Weights of a small GPT-style language model, trained from scratch on English Wikipedia.
Size: 21 layers, 8 heads of 64, MLP 3072 tanh GELU, 97.2M parameters.
Each number is 128 + 24 x the weight over its row's rms, rounded and kept within 0 to 255. Layers, rows and columns count from 0. Numbers have three digits each. The size before them is the row's rms in percent of the matrix's.

# layer 3 MLP down (transposed), 3072x512, rms 0.162, rows 1728-1782, columns 128-255
096:131144127124101118118142131094185123137092162118142116127155099133098114106101153104147114111103156158149192119153133148112110166141145178158106105089159136136127120186115092167174123118065106081127111120114146153108137124154117123170127127121116143151180150132138173099157130128129100180141140109140115080099137107173134131117115166160112130129101159091091154109095125115139129145100
105:140134160101138101153103125137145177153102117140125166096090155123107152151134138119114132079148123132115151123146133103084125090109108147176090123135122129181101116110125172102189114121148163139140134117126165165142195141086137139154115134141135171170112107113131078085106101146119121156128129117107117173113149114159169112136092163140124147107150096133135124136125115144085117115114
087:154123121161140204125117128165097123164167146117158104126124117160129188107125176115144129148118138117122095120137112136130167127155131140121132119145147105122089111157153148087125113172144119159172144114141123134119134167091121176143111147143137152154136094132115109151136141094122152126124161127136114127132165090151156112127147156123124134099124125117121144122192160126137147151133
092:110181110132114115155124118112089114143160133097151143145148111119102120072128141129118133106102121149135091133143141129124103105159119132136132100106145104142139142132118095168129141157131120149152129161099171173125091127119096168114109061127120078146140144111108129137125137108112146124127120172121104159121110112116135115151096098103133086145160115144123153148099148122097122131075
102:150158083128119112133166159148148119129173109145122119145146089147143170108110089136115126095130117109112146148129143143111140121088149110125146113120121102131138143134112156142103133106107148143130133161184134119131141162135058115142121177136127139131148187125141147125131082138145131101103097177187122155151161108131115159077128141130111113136156156126107130129115122145107142122130
093:144113095186124120128120150164093122118057169130152097108110153195132143145128161109136120149155105146126163133113106097108106133113127165114161136155117121136159133171145099115149153125153101155133117119157109151118104131129090163123148154151184166121127132103136112154141123123169127127095083155157080113134145112119127130115192154142098138115108151150152138077143115104068107122163
104:102114097153164114132134146156139159128141133165141110108124105123126165169117197125135153076153115136144076122102099134147147109152122132118103146129100117145095102083130111141087101123157125130102101133178138138148126119120185122102132152113107165139140143101083145117141135143096071130111167139128174096102136155094123113119108127157157110149143091122148162155156089118121128181121
114:125126128185161148138134126129113144135105073148124128106106109137142123124166133083133137119134170141132126101122067142111113143132147120127147113173146114105128119130116131103189132151143170111116151106139101168182142158125130131147153129108100096178118136156155095106113162156116063126187157110151189144113127116125132108148143130166135139131129133071156103117125109085119131142151
097:157131129109132137145175164125109121099127111098100145145085123172107134081182092169130106109139150107113123139128101073105134121119098135121115134172132144120119179141126151110108125097074160123107135098121148142157136115109110097101147111138084130116112111093114162115159160164124127137181157104143126118100146163136126124147119135126109155098150162109112159154154128100140125175146
095:123126152142135155153125119108108121171165146135139096130121114112123126127137147148095134112142136151126110142144136101135130146107125110117083153110164120169118129153099112152083123098133132143161141123126106148193158139135177111139111123086138128108150106158118096133137115129129139131151103122108155180142141122096159167104076169143080158159159124132154129186121107131147143160167
091:131139113179084143137073146137143140097131087122160109153117114122142116113156077136143150135097152120143105149095173178138133160138139151152143145092123122148126143116123161122153095184114127131117144127116164135144143116102137124147101099127091144148155123187137112118148134169091083157097093146126112100126119113088072116142093117135170145118127148138129144091141135131083145106145
100:130104172112143125104137115129141108169159152119173125077153148150146150157129148118089172099095152087113111130115111142101098122140121140131132135140106137128085137138062157162102130123154101134112156107151143106119111165148106086108174160143130086124116157114103133141158105106114137129139089144079136151095077082114110116175108126123087114119130129109121164138107123134120133098133
090:075094112131104116097111099072131113113117121120142159167114116135141104164139152080163132122135136185145168116168133121117103124141099057128144143132078131120099124100111077132142105116135120148129109121140115095117157128109113130112074135097079115137126148123118120119136141140131144126120126141119143147117122131097121120092120093110109101128137146112147108137133103175134125117095
093:150120139068117138141136150150093109129154128150106168078145140147139100171129105092124090155167131102132121115139123120138102105140132138135111086117152132127145111148129089139160088152105118091166140113167086143079076138123164129113122129140132171149149104141138117132098149135138126166137138121084110136176103117078112114114130088119141134121113097172150111141143106165186148135117
112:093083122152104105088108093123149090128129155099127143105146152134094133111163141165129072155119137135137140176131087177139109150134092165121113130132127151188122150134137112089138103091099131124129138138146129158083112121156146149199150167112132181122113139128135171163106131108181140096146089137118110103114148146144140161126120101138123096139138158104137141155164132143155148121142
092:075157138152084101128094086078118093074137126140137106137164123124126111111171124144115140138124119161096081104150176158139120160162107109082086129080142111129166127137128103107140107157121102168127147132159137120178120116109107081132094159121151110151079112146121126101134164150130157092088089109139125123163100094134124140178098112155195087087104129102075123149153127090100123138153
110:109131116130097135155139123096131140150146163117093136122119111148172131137098131078123123144122135158147172147115080203112177126142115140128125146090174140107121146097154143101125117146143111160129172073115112096129117198150158181118100123104169153096103128113143121102120136137079138141112143119091129121120103109131134106053110148120129142137119105129107121156098107158122136111119
101:155119098152141162137072099167164121118152120137131140140156104156113170106100153154156116116165127119195111125172139119135165147162112108121084122091134155111141170139145170092124137124107124148091133126098144133097168112134071125147132128157105107115135109145153159133134167128152124098138165108113100107091131148128101135150106121119096141088120150114115130152172085152118140152124
105:155128187164103141142124136112149185089112122119064089127153116133089115100136128155143083140120131143135100114135096146207118098138122135123144140114147107123123142134048119169153109132124139157114118141098128152145113108090139132131123126128099177105116117174107115118104119143147071158136155159136129108106150125139120143158132116112096126132135073106098119147133127123135164139117
097:123107152125080118141086171123157132121126118167169152164088098061126179101143111134143167125110157125162135071109107154138116086149165143109136129139108139099120134134114084148108124136132134153114168137083129132145128096135115189142078208113128107183117135112128162127128117133143150127123110135140114150113155132104118119135071141136076136158123168122153145142107125123140131139138
105:149164112112101119116147146133130115100150126156138164128156110135119105116155121120109133170140178144177129089129115147145103163147082146148154104137161110116131147086144141124144167115151128138104120090135146155141140120100159115142098076151137149116115161107154085116141112120109124137142122044157146122136091169142139062110163113130140149148145152111118124112130137142094119129163
093:160159130062082131143138136145103116160096122124209084111118103111168131185173114137104143101091089145123098159108126110132102164145097161122110137118110067101132117125137108094129098110062120061113150140111081168127109141123143152158102117115127138142109111143117084156092125109095167132137103167114092120103119098123164136132157109084164124166125139097110139103100155095131131108135
094:116097112088103142138141143109119184101122107151139147147099154156137117173174133132156120113111106176107143085171110155085120140132136088119142130139108123130127099100088118179123132174153089146145142119115133126136125136128153117099129113160126154135124157112082103148169109119136122117133135107095138154136138154119073131141129136096130125192074136163156119127169069107110155094105
086:147105128170140082161128129129135110109141162107118128145138111143103115115141105193159115080145164146170095128139158115117131111155091150127134118154135140082078150123116192078186126140127110100125144145107157139102130134118126131160116064134107141109129139131133111198141120121137146144087140151106139116115145136149117138102138122121140137158120159111114122132156086123131134137081
102:095128109103109118119139103106078134163101124142134137116111093122093103210138101084141150146132148071118107093116138079107128123170112119140133112151126088097107157172133125133160132146123118129117150106108118127136136138124118148169138140122110154126151124142128143114153121137205117105144085118140091109128153144118115119124137144094137112116087138090123126158133101140145113104157
099:067179109143108121072079156154102139152128130149155128137164127114126116108134131164135122129087165163126151122149111109123086154141093123108122130163157117158083145133130136108078107093119133117154172153100164119092098131117146170116166127163116143155167091089151118112108115148112138115142149133135084117115108150146141130141118104134145122134113103112137153133134143143121101144154
095:144150116092114133132100159135161128063069116116097123124130114131127106099130124127151161129151126124132143129094136148124124071128089156112142122134131152107134118170116093130106125132157185135114181153142092136101102144094105148118104143109166172143111105103129100118172099062203152122139135076128146090104119099083130137127140120139160148140113112113100134108144133090126132111147
093:112127137146156137163107127122172133097111144122124096149138138086125146136128132103132115084120143121106163127121151129122116114167158106082107141137141139107091156122111138093149103110129132147133125125136134120150112180116133131142104174143172158117157111116160109148073173147157139175128113162116164176095097129109131156164138134128172136165133150120160119104124111135112128133094
098:134110114125142103150122117139108080103113163104148094109134097169111121120121097141121107127129142059086161156129091165152144144106138177123134133103124100152163123150127105105131099157109134143072141076121125102159137144077146142111109150092104104131068150169161115172127160097128104138081149124111094159162156097147128138102137127131090117109134121139130173148112080109121099129115
098:076083135150134074116145137099144125153124092159163162141123145129137137073125105132128131115112135135153191132133129145143153150116121133082116139137170107166089141151079099089167127138099119164177128114128076140100136145091111104141110133133173113135133124145097154115125119134133125131108182170129176162145117117147147146129149121107181135098160131141104127125140120132126148147146
089:116125104089143116126138148104111126160096157101165155110128124135130114122113151126111130090152134122097145116126160138111115122122107125138090125146101132157173080121095102141127144111126103145157153123141104115136106125120139138144086100146115124183103153142135151124126115111125115126147190131151155168112123148126092120067136100142095092146108154126142141124099106128172134136131
100:107155172154149151099154152090120158090128132200123133114091154159119121080142127129163159113143135148110122116079090116176109116115132127108117134131093117151078101113119138162124128144107124127080136120153121106119098131147071156123101116153159118139141193153104132154106133130119155137183149120123127132123145161118090097097137127125142126129124127090125091137150140100091144141105
105:080130114093161110119161146108119132145153160143184093148118109087143127092105107164116131135108126134119114117074120133098133137136094089114110120122127139134116109111123097175121105122117091157111141106181148161129132074119167158135128153108104102151115143145094097134145100108105121143098164192144100108123119146153149150129158107122195114121147156131104204129108120088149142129107
107:115143150098174149139131139152127101140155108153133162122129147146111141101123099115142155113133121129150103106151072123197142129153110102148119135125124148112125103144101101115100130132128093166121110124122118113130142116125137130129099105154099140147176115123123099169094132139109187165132126143103121150121105157126107107140104140149164107129147125131088132110133122176126150171116
089:100138157094170085106158115120128190155119079096105125133178161116086135146101170152152129139108144153118174159149114065138177148125158118118115139114161163126125136109096142140162132142105125130087105141106138139131186112100155092146144134143126129161147104161149089126151125141136169124133122141150093175109125112101096153103151098124112132116110143140167148183125143149145149121111
112:110101148122126107139113123125100159106128136107118107153121087144112125160110147124079138150085140069130120125134101117092111104114118114080114152160134150112085159088141148122107107172108106163127109140102159109097089141116160133118117157110143120177104152125120122114175140112158118117148092133141106136141127071120162137139135174106124140127135161091111139075089120099165140171155
095:092124149131102087144137157144115113168135170096160116134155144129098113073129169170134129143132110158149130107088102157144099129172089109076173100138152127139134097132084104154140106125139127125133090150132124126105141085187134104123122141123101142148116154127073122164139161141099131176124155189089161137113115078131153112113116093113106116152123137138102131096127146131120078134106
100:130141138142084150093113119134131105183149105099110125081115130175129120139139099139083121081155104085119127137100114120150104120102132115093095085071093123080122113098130147124111112153173153163109133105130145080108126115129157107146082127118107165149135108103148105163130135127124090115129134122128110132144133167122119102128125109098124095136181121084122124139111110152107148146161
098:111082133108154109125157089109112117086126147088129108113096138121122153190132145100112121138140149116168129134189108140063143122167161100182115139093194154079164159104148135129113128062122121135133106084126156098111151146152123086126128130135114113123117149127103113115139154141145158127138105120151136120102151172099116162150136109136176149143146118111103111062110092111147152133109
093:115144152147134146130166129155123146132141177143147112150122130121135144135125138122124141120098139166128111085149090154128121140098157111157141095166124119138121106088136021128173083119104157108068107138099122091140114178122126146154147117148098128076142147134118126137126123139140115076150144089121050137145153100145155162154137141134129117133136136193105114095121116088134141123140
114:167099112158090123115160155126093135108122137099115089128108107130158120121094102099147110166147108136160135128132144113121111143141137152096179143152105138160148146167112154154141096166143131129129179133117177135132104106141086189108154098099126096145124185119157120136127112143110116147095114122123095141177172138117145093134164138140108108124138129132130122136110127122074109124133
102:097141083102132108172165133088129126087112111110100140118157117115131121102165106125153136137149132127121149137138098128138187147111164088110104118137122155146154159154147112129129144109088132131080110129110127141141142123155142121128146129102086139128165118147101098150153149091144128149118171146150128146131099140135150123105124123107096168163115095149128107147158140137115131155137
092:138132169142158120091097111168135156143132135145127176116110140079136148159115153153096140189120107102146133133140138073156127156137120143152142140110134136134124112118158115123117115123129176163142143165112116112125117083126106091146155122142107141127166126091075146102176118134180132144111103102141113147112140153165108096157126163164119102139144095152134119125129100179135119116114
126:103117125101122177122139130116105097115113116159150173153116173113105135157138137082149143102087117159098159087110072187102109105112074112136129162112112126080117116166173159197172111155130100130167094085098138099144146169140147145152125147113128130072132118115129157076152110108103147128139110127134128096122106120169131122101106162092145088181103112104134165150128136100119108113087
108:114140152091109116120133138074110168127129134088150157152141114095123153092163139134119109133121135099090119119143137132144129164133162111119087160142132149139135137079127108131115142110123162134092114115115118201147193138152118148141152150119131116086152159155116149096112151128143108133122150143122111088108134166131103129144141118144150098156129178117147173135103129109110179151130
094:135164138098137099132099146164128135157087111107141164086134156139156134168121168086088104099141122137135141123148161125110132109129126130129078089154117091071111098126145126127100121150159139132122160121135147128152099114117156135096134108119142120125142132156088196131127132149063134133165132108125138129145157107105083132128113090099094143086142127126152121160164133088164127131081
107:149110148135138136124177120117142134156151135154108145091137130088164105094148146127094152133117114127147118132120086171101121170097159055124124146140141112113114133101105078100113158117120134125123140158146146120145084180102124159095151158109149107146176180117141138129143128132134093156112154139112112191104128142125115148121128095149118111089156126187129093148188115123126117159149
105:124141119136151151118145140061140115183120119128112147147148117138129140171174127106114148134121164096103119154111109160144149114098138157131103128197135124125163125148151119103138119122143088120130100129089093139109126071142114147112137149164135140129134153123092110144138154125127153127162138093127143097124148136142145104151112147123119143106139130176152110136132088118166110134137
092:141162115137114151140090085117125176170105119127088099132138077114121115161105153102167125136116147160124131161133129076142091112115149172097133125092145132138157120088143143123119126118127108134145126132106127088130115169110139159103090120122116111157116129120135140184121114093133147136122065106163107118131075131092106144177108138148145141109123125098161107136143137087126172142156
086:142080117134125147097121128129110104134127107156171142115193137104067104130095091136127136125165115142158153167124117101080122140116152148134094128169115157097101132137137174127163106143120107124158113150118145159141129107142162148121089116132162162141105094127137142131160161076123129157105090148128133101106172118104155125198088126099128094139107143162138140144133136146169098136115
103:145127145153118101113117132163145140150126131091125148138115164167119105122115133135116143099121117140138173103125106143120138136149164129094110122115124124115113140072149106137148164134101135187115096130115149129153119113170150144122095122150115143156139152119114131116129145159125116150150117138118125105092100179114162116143153151137136116093157128156135120125097129135129146146109
108:152107112169102124102143100129130115107161130097122134124133134105089129153131139168140132155108172108153126075102149112149134133151100122132112121127123077141134143145140181150167110125103117127112142128130151101140105097088112105115105124125127192126178135146127146110108145114145127039137137140137165116135145102102161121152176110098155079105130120133116121133144129114132150081096
094:156120116100115143122121099109138099130081146101109117143101134120124095120131187129166143088094147156111100113121097151058139119112101119097105122129150063144156131128128134117094110102135092174144105124099118166131122144116120164132143127107143120141124156136154172135115107147144095159085112164144147149132122149156152121125147103144166068111123115140101080167150110105141152151137
116:121134107110122122110120124118127112154065127137143131164104116150120120154140115137091116151142146111147144128139134143099135153164162124074086170141135123061155088148161101182135095136140092084097118126121137088108102121095124174108094115117116112108065151121113113186122150072129126097154116142163110142148135120106133126117145117146178118142127184133111152167135119162110120123103
099:121161147106119076116121126111123139166125151112100130124142128151118102086125129135130095153088124065130094140140111125125116100137127157124090110152112136139152113075116111160080110136099132151116153149153154128152133127124100125083129166123152111097111124152121100096114118121140132161087149173124130145168129150101116139146160142115115147103137133139171152100094143176123117110152
# layer 3 MLP up, 3072x512, rms 0.113, rows 1729-1782, columns 128-255
109:146123113147114141136152101177138170157175125152123144083124125170144150127142138120133095141128116152123140158109186132120125104125141065168148131166139118157114076128125147122127145110099156121070106120121119142157186150113137125089166160128133121090115082125114100145138096139149138186141127148118100150151121111117144109134134149155142186119143121142130143166156121153128132113123
083:165110112094126079129144160135155119130131123090135094139079140120122162134144097118120108131176140114129119111123190147138120125154143106159118102160112098129109127127125091125107142119150171135145109152102115142088137141131152102138128155092094109109142100092134124150118195110118123135117136114180105089164122131162142160140152121098136131101131117130104064147142149127084122118161
094:155128154146111125130154118135142140098121120134105111113110133102174075165166128148134115153161149135100120159132086150161131088102124140132116127163127170079101080124152151122151122113092153133100126156082133149140108131124150154102066164133144160143151124141167113171155130140141113156129124082121117121099137139133138119093159160098099177111077087131133094109130102035147148121125
100:122096138124114126131107083131125152127139143083098093121146143134181141159105102131116143164157150136113127129114128136156165131133139157128120137132147147122109093160152110142102124146131134141142129161129111112161147145131069109133143135128115139107069179155154117117132119137152127167098093123122154095117151140130085107120098107132117164116165174141093143174199097159123114144101
089:117098114122143147152165109105099137154106169107093133168144088107131107147159100164168103133141129131113119126146140104127092106158149090129123118140113134137134101092102125126070111149073135113125124096095061149117157168140131130120109111139123142152102071165135113144142120156129125147182100119098191126089134149144137102111142082130090150176141131130130121171119152154105137138122
112:107137111156161141129104142093188155140200150118105135152157158108115156099084152124146103138158120146116081144117123162180148103105105092103140134128150153103063154154151116132154140093109090113067111115121161137150120093071142117076125138098150125173097164154106113132112142086149122130111161153096129138128156130130162115092141146162101153129109160096135142113184123141131146104156
119:095163125132154115093128116138132143162157102183118123122122131199141145139141180113181119090138095109132081139135170119138112135152143096100171123150112132105128136159130177106097126094146168133123106134181115169158123137115115118127136142123067152180117100142121151153096161126147096127127126140136133134126107139126110155133145137168152112123135099144142104145185092100148182110100
082:200165153130116120159122121093120135056113054131128144117055121103110122152137121161140124072122155101076076142148054086097151096110097128140173134155100136129105155131103168125102123108130148120159101093110141163135173130163132140149090117100118108129136093110122132087118139136149152128135117080141134126176102155127148139113138156148096126099140105151112133091126138114125136133137
093:132119099103113105131143135099167085130170098135106137107105146133118117141172110131099125202109167120137138113133130080140138125112140165172108105112151147096152126097168114125150122154062144132120135177111139136120129134144119138126126148122145122157134134157149139115147122138111146134136138132167124153106082178125143106129105149142139092166089091102144141109141158159102115119115
079:101129105150164100103111157171114171150129159131152147137164107123133131172133120133175105100113125123152118148142182146169128098118123143167205148101131122106120139074127156144110097182121093136147177146143122153158121144097126136134145159150110109143142144134153138134132127145136170149094113133125121100123141123122134143138106127090164162136113167120111157152116155097108108139148
105:152107149149173180099111123120146163108124116165143141107116129120147168138122088144117104124124112096116114109111116159138093136120139132174144114125095114165114129176096138141101086116119076107157139127113152138079099113099118156119128147066108155143152137105128156121099134119103148128156145127116113122100092120101073119152069165160143125076136140115157095121152122156128177087192
096:117122115182090147129152092152127160111177115111121144104128092168117162111124099127118135131112112159161151149097144130148110146163126108092136129143141131140096142173107168098154158129122165091109133159128161074129113101120141145144137129130102149084170156141147155125113129094109135102175113119137116091113141135074088138093168098175109144098123122140155117135160160142125167109145
096:168119153114138108166149160115129154104138086122120122083162120135093180137118125085140106120166137120082148139126145151166128101141127117103156112138124132132135151115113157121142107118112093113127090109135109129126122124147134141098146144085153116138130106138163103086121142140189133150104099142098142109110104165109141042112142103146135109123124106168074108173120133084215141120127
108:132126152075141105135051128123116141130140119137151115125108162120135145125112107123112128145110153130104115133148120165160101149159129106144121143125112138165136140066091121108116163120152113136129161120122152098147152143121140127142130165124149160108134114114113128076119118096164127130112078175135097128107127165122115129129172089049168100111136145130128101109155117130126110111123
083:152123127141101123068107131133120136094120149144099098140088112132092115108147145105124122168173119146080124080148066132125116062097105153118133125094120095146099097138146081131115141089155123131136121098089150090141151102104122097107131110138134115133150108098121162126152144160133142123120111148135115127143077106147138133102167142151080104109150107093132103137152145155146151154173
117:129099137123177116126116094126143109095139107123150118139107184121096118128096108101106152107151119150130073123133125109131130126175164120111154069161127122140121158119171148126126174121129129150134132117092086133135147114095152171109114134076150131143097130120146155145100123087124109128106160126112149112135120149181149126124145128094110082136136106103129145106124125085133094117090
097:120164115090135130157139121142136157195102146148077116156109135130129170100135155143102103065129169125154137164125159107143128149148151099143131097106132156100127114150115170125130099105114124134104160154151150124116170088098078157169096136133122122141138132130133114126138120151143132126124172128151136135135076146069111136164122163142107127081112122124149106129170135170080140133101
104:149145157151137100129103109109118143109129123112096124160142120159127085146170108133108045165108123125162151159120106112138137123167102133151143135133151134078115165145060103152122138102149119138140091137128119128130127096104154140152099033105115140110127111101076134122111187128140114126141079112126134147147172165102117125162108119149114103120130107115127139152114159139138163152112
091:117140130095109155162129117110133163130118119118133112112144109123124101157166116102149171143104099118108135088119118118123161089104179113094178165116117103104123098127131171138120139147153105178101086089123093119127144117101120144129109135108081118185156153115114142165104142129146100152123113131119115180132146090150123165134101110164066185098093141131116135136110117153115107093150
113:164118103169153134143158117083147162113100122162131114139111169121147182144121194164137155108128157164132127117088111117109140143120142103133172135135093101155141110135104119131106167154122120146147092136154103124115088143110124165103181119075086115192103124133123093111125153176123106148160132101162109125159137120176110124153182114147141124112183115143092169162159114086095123123108
085:110144113047091123131139138113108131148119105151143119126133144098162178114129122097104132147112131136119068105117158079151137107123093119121091151111136131139151162131136130139126109093105120085106136144134090134122135113105141134147104141119170152168138083086135104156138150137105144134115121156119089118130157132120121166118140112114131137174106175122110193079137151135138146122146
096:134137132093114136144128124150131157131156134129174164128151131145115114174158153120176127134129097123057136101147124132139120156155089123135161172132123116134070132109134063171101134111124102135123121137158118154146097147090147137119139123154115150143108162104103166155115161132142166096103154109137139106121085136135090113132100109161125151158124162145114152106179094127170138141125
081:174133179134118087144131109136109178139145188144135124106083129162144109111124122126164145135078146188144142128126124146108062124122093127153140138131119102117162116153140139094143166140096149112153134142153085085146154121086140122129122152166182117119121141112145134097144124126125076085083159105152114151086135131107124084139139152118110162112129089131114145099140117142144144113151
101:088130135187111109111127114136092143154116103150134158132125117129110165132097131110137126153145122107134120132118160128127127155143164117185130151108138146165095135132157155123130083145116136128122109168132105105110083174095082156119133107126133156144109114103125157119133107098147138111120071138185120162161136160133139085140098103142126130151136133143098116150072112130144083135097
107:112111127110152091154139084151145123141156112107149081152096125144159167116142127158093121181144158111138112151124122152132153118139147141128166110122152153126116110142133134151133109127119147091090146132139106130136177140102154130100123088139151144152138125161107086164114164105118101148117082133118164127115146169094095107152091134118103143126143119164129153137120191117090142149133
095:123101070093090158097107121150141150121082126117122110091136136148085117077154097101128166137097104114118094115128147159138111111114090178110144146090094116119146100096118100170121075134172148106128141187184124110193138197147090088143097167117120165101112125096133078123154126126103111148132167136131135120110082122093130134152172107146129137144120110102115094120117151088058154156158
089:147102137160182119150141154147116163138098119154126095164133110109089174136105104154128117164174176134108141138148083125109097164158139114102088109131124167119133172138109196152126120101094103144123153102125137132109162167118138179112136103167181146110108123109122116127104151109160134161121146132155127090132116145116124098147113141148119110153146128085164148089109141124135133141134
106:105130118070124133119147136098116134146150186114150135084138145134111171130149143143133102123144150102111124147140129120143096149143140100157111128121157130134154145151114121084138120123150119111161106138147160086116117139139149145129141129161096144135103127165155141192091139115146105144100125129126119119155103074093107097129138135097128113156084133129144129124103116128137133139077
100:155141159174113159109111130162138114133146125118128158128118098120143060135158091160117147127140125156153109123106146097118116145089117119116135144186183138129149113123129087161143099120136125127154091142127086129134111120117111090184146129134127132156158100172113137132105122131083123093098142121146095146116122131099135135076147107144147116135145163130102164081115157136130129111112
081:151159112109147113141149160138114119141115140079132156102067129110122136100101134121138133115177153085132127125144131124106104122123133120133168133130178153118171122175134142095141107125094111071123111101160168141187128114124173156139142141121156132142096087119136107121121156171114120089141173178126093126128104150084118106106149096124137112119147150126143146152127127184148138086099
097:131173181135164165076142164141129111119157117145106180141060166128148141142138156123142140123120115154098094130163175137151154147083167150142141128100131132106102127127123124136159120119124126131092147144102152147108161110133120155150137093189099150140103171165134127119111112108101117134128132145138087116180146121124091131121158128149108121158076167094129114130169098134110104130110
107:091119123116119178124161107127125086118132163151136092110128138119138138122090111145160123153073120168110090116106158165161118121106146121054132112115080114102121105132121122150084120137151122126135139119102104132151092111084138136178157124160129114145148117146150114137150118161138157151131119135135170108134152073143149122116111111122133138137162093146136173114114116134071116147088
098:151151135103131145111126133134140139170135076140114167139138167133154120101135137112143133124126120100143132151144148162180146125123074140146113153111122150091122117120132112136128099125139125128103127143103156129145113127136148090151041102124103167092161124076088093183090129096152131136100155156125152106129117156116131117137089088142143110169137167176103150125164138155111113174072
096:142113159132104162080119130120108097131119100110090127130104194110145117137116104124093095080149125103129106092164107141097119162156134123147116132168166094108112119150074111150129133132127081110122155154173145146117166134146084170138119123108141128119118081112112131145114141085105134137113138112120137090132102116139136130136161111143103110134134108126137137118132155109137140138135
110:131067124092137097121135154134113147106154145151155163118177161124129126124116106124112186113128141156156126111139137089130110126141134089146109115117114138124123156134135088096153132127075132138166096158135111121148131122126151115118100073146159086136170123167101147101133130080113166162133136132127139127169104087088106173184144121146111093114139108131119157103098111143181132193156
088:089115134148135103123140123141144127126105110143154077132093170109126137123130154149128139141084144155130154142126128114181130142158156104119093156067093178144139154055081118151137165147160126120151080150145110098157139144131124113103167156105168118136110140155130149189083114155146099207100128172094139130130169097109118128145118122118070099099111086135112157085084103100120127117140
095:117121127111111200143139084139147110162118138129104132116168131124182130138095092096101108115130134091118137093125160150163125075121117139105124116086133149085118130103120143118136140141174127092089165116116143098144112171165147147097104100145087128135153107114164107126136119147184132084120110112153087126138126144117136160109105119128088130133144119153141120182079125159104157120144
097:077129082086105121093129151142156145154129152148121124103138104115152131142152111131133155108157161190181118126179135150121147072121096104126100123120154138163114109108138107157135067150122081190092172095142140121146114139149130156114114085117128104107103186144134117169102141111118185145122123121155079108143106153078107115150114132134108138137151093114119134124163070132133134102109
093:130076152110142139048158174134170123095092130099166112108112160116078146105138177183119159133151146129115111153125141133157130128112114108132058110146135116127143125146121116136133114094132160153142106150100107095130130112147133101147154152128133095111090082112117115175142191146149125107156124078110141138154114104156166138149067162091114112129135119118117162129123139111126161111130
122:151110141107110136136152165164088155106117146134146125124093127146153148124138124132131132129087096113139110108127176151133114149106103127119166135121141149140116169164123109134145102144149126118105199104130179129177122114132121128080156142150150132128158151136137127139133160145117153157113157105116115151163156091145138109102126118165103105135103147150127135136136118157136127135144
095:088171119116165138171134136097097098137138136171166148107139105113158118106131148138146135109138120133082143122105102136136163106120199121118147164107171126118127138123116149118134110146088073160118110119130095169165178112127142132128109126154128099145118148151104149151111133119116106132149169121133144137161076122148113129106109137111124126091115123190105100091147123164107169126147
079:151114110119169132104096134142122136100144133124103105177148108062147136150103158182117161138121174102110148143117122107161128117110180142147152084120107123138114106146148121158110151137118155119113129130182138124171122125116110098119122142149134096164147096086105147115125137152171130105139118136141142169116133128122137143078136162122101108125133150139129130142116086116154123135116
141:108102144137129090152150118177141156124122149139126127128140118140139092105131123132114102120126151137124122138123136126124101140103177116133127103141156119125157131116124133129090124177147138135113146139122121123119124083134143135137111106163125133114069101152176120109110138144112089106118131096151152181099159078144131106133109091126096102134092122124099166070105152133118135113098
106:088122129104132129109185183134135128162142134155104139162122138158176105068111117137135141110158122157144139104126121122154137138114109092137101111138118081110158136101157119111140149130126148162139117091124100146142152126153136122131143084133106113135137140133130118154128143147140098110141139133125129150131104163162129142119143109147109078078153169164124122097128116156110125103107
091:163104123138141156115122108123115154090147100141077092153102129134184097131108073143139144124111133131168126138168095114095151169090141115159134154115147151102141134092144097134109143127103079084136137055093159122132130136136108127160151141090157147090101125092180123117124106162121126136086126116113139127142119154154118098119168150108131143101127123118112104095152112149128164165146
110:149085147082167145124146140116167157113145099138136130122108175093162115089104120120099113098117114099144083098160134117126148130142131085149151109166126112133122152097138115114101150129114111158122165105109099156126127106153130154121159114097124127144112099134128081146134066131117132127160132148148122122158134118160161149135141073097116129151171149145145085126170119130065128132104
114:120130114100125155122086128104153115110115100142102113158126102107121131115129131090114083165118135155076108115136118117116174118150148170154088102166159128114110075167108133105201119114104122153117129127117162154138088087146113102149156140133113148103174120126151144118127122138097178158131112115135142157141125170122138118171172133138149115136107125192139112134128095108141125144153
093:137137179084100160128139156144087149101122146136165167136150103154132106118119102129098100146160106150093102126165120171128161168130148088148120086099107108170129139158139123122127104105106138095133151116134161137120126154137130093133146110159139137144143107115176090148135150146118113128126128146118123097094156124160103149169144192111087111111151100162146149121135080156149137157162
088:125128076108142136167136099145159155160145127165136134161119078114121090125133093167150125129133160131127161118114127143153080135138096139107108118101089125122136129165114100146167135134071073161098149126134109132128116122135142166155103138137139133146112098161114129167130133099126137129147123138167151160159103109121108098135115081156133117109100195152152118118113119169132161187105
109:108139144125125131104149132109102154071136145139097100108117109172138104118166121091102161089160115102121124120150122142087152116112139099167136132125075123141112127134158120117149155107137156102129153136144125112157113100183106094101112144134135144127110116085161154090116122139102138142138119185135144081143118155170150107136172131151154130131144151129123130134121140142123124151169
107:123153134127135148156133121122142134131146151131125160123143096141161120128119106124075092121178110152116116129118146182157131091135142126140171133115088075133121125059082110126121145154122161148112120165100156130197140104135165134144131150163123117149084167124130182155145110147145167162155121102136154134131133143145155120106107123124140120155121184108089105120097143084136146165137
101:111131105165165113109112117127151161114145123111098132166112149127120159077114146112140102121150107123127078095125160133084164164154121125128108183127081168147100134125122167141096126142115149100124161150123126112075130178095136123104175106141164134151106159130126141156094125110136137159136133127086114153130106159162119078123144170150185122139128179145166132128116135154149138137149
124:107099106113096158107117093099163155117138085144137076150109130183110146097158133133131134141136124120140139111140120144149141113167140100106103113094151104140075089146145114112176112091119174113148131119145131099096126159135117126133166121117116107138122113139155168114143116107160167135156118144134141136128118095091142102160163151152133100134123097086087142097125119122144150154138
089:133126123138122105164117181126139154203152119118169117130131095146100060111092127137161123149129128125131080138146110134152120096114137166109095139183121144148127132106120128131104104121143155140111156142139137119138118135119127133118127126116177112098100106180122133127125125136137156132142127135119102158101116129110143157138114133112145135131123115171085107150058147145136144155146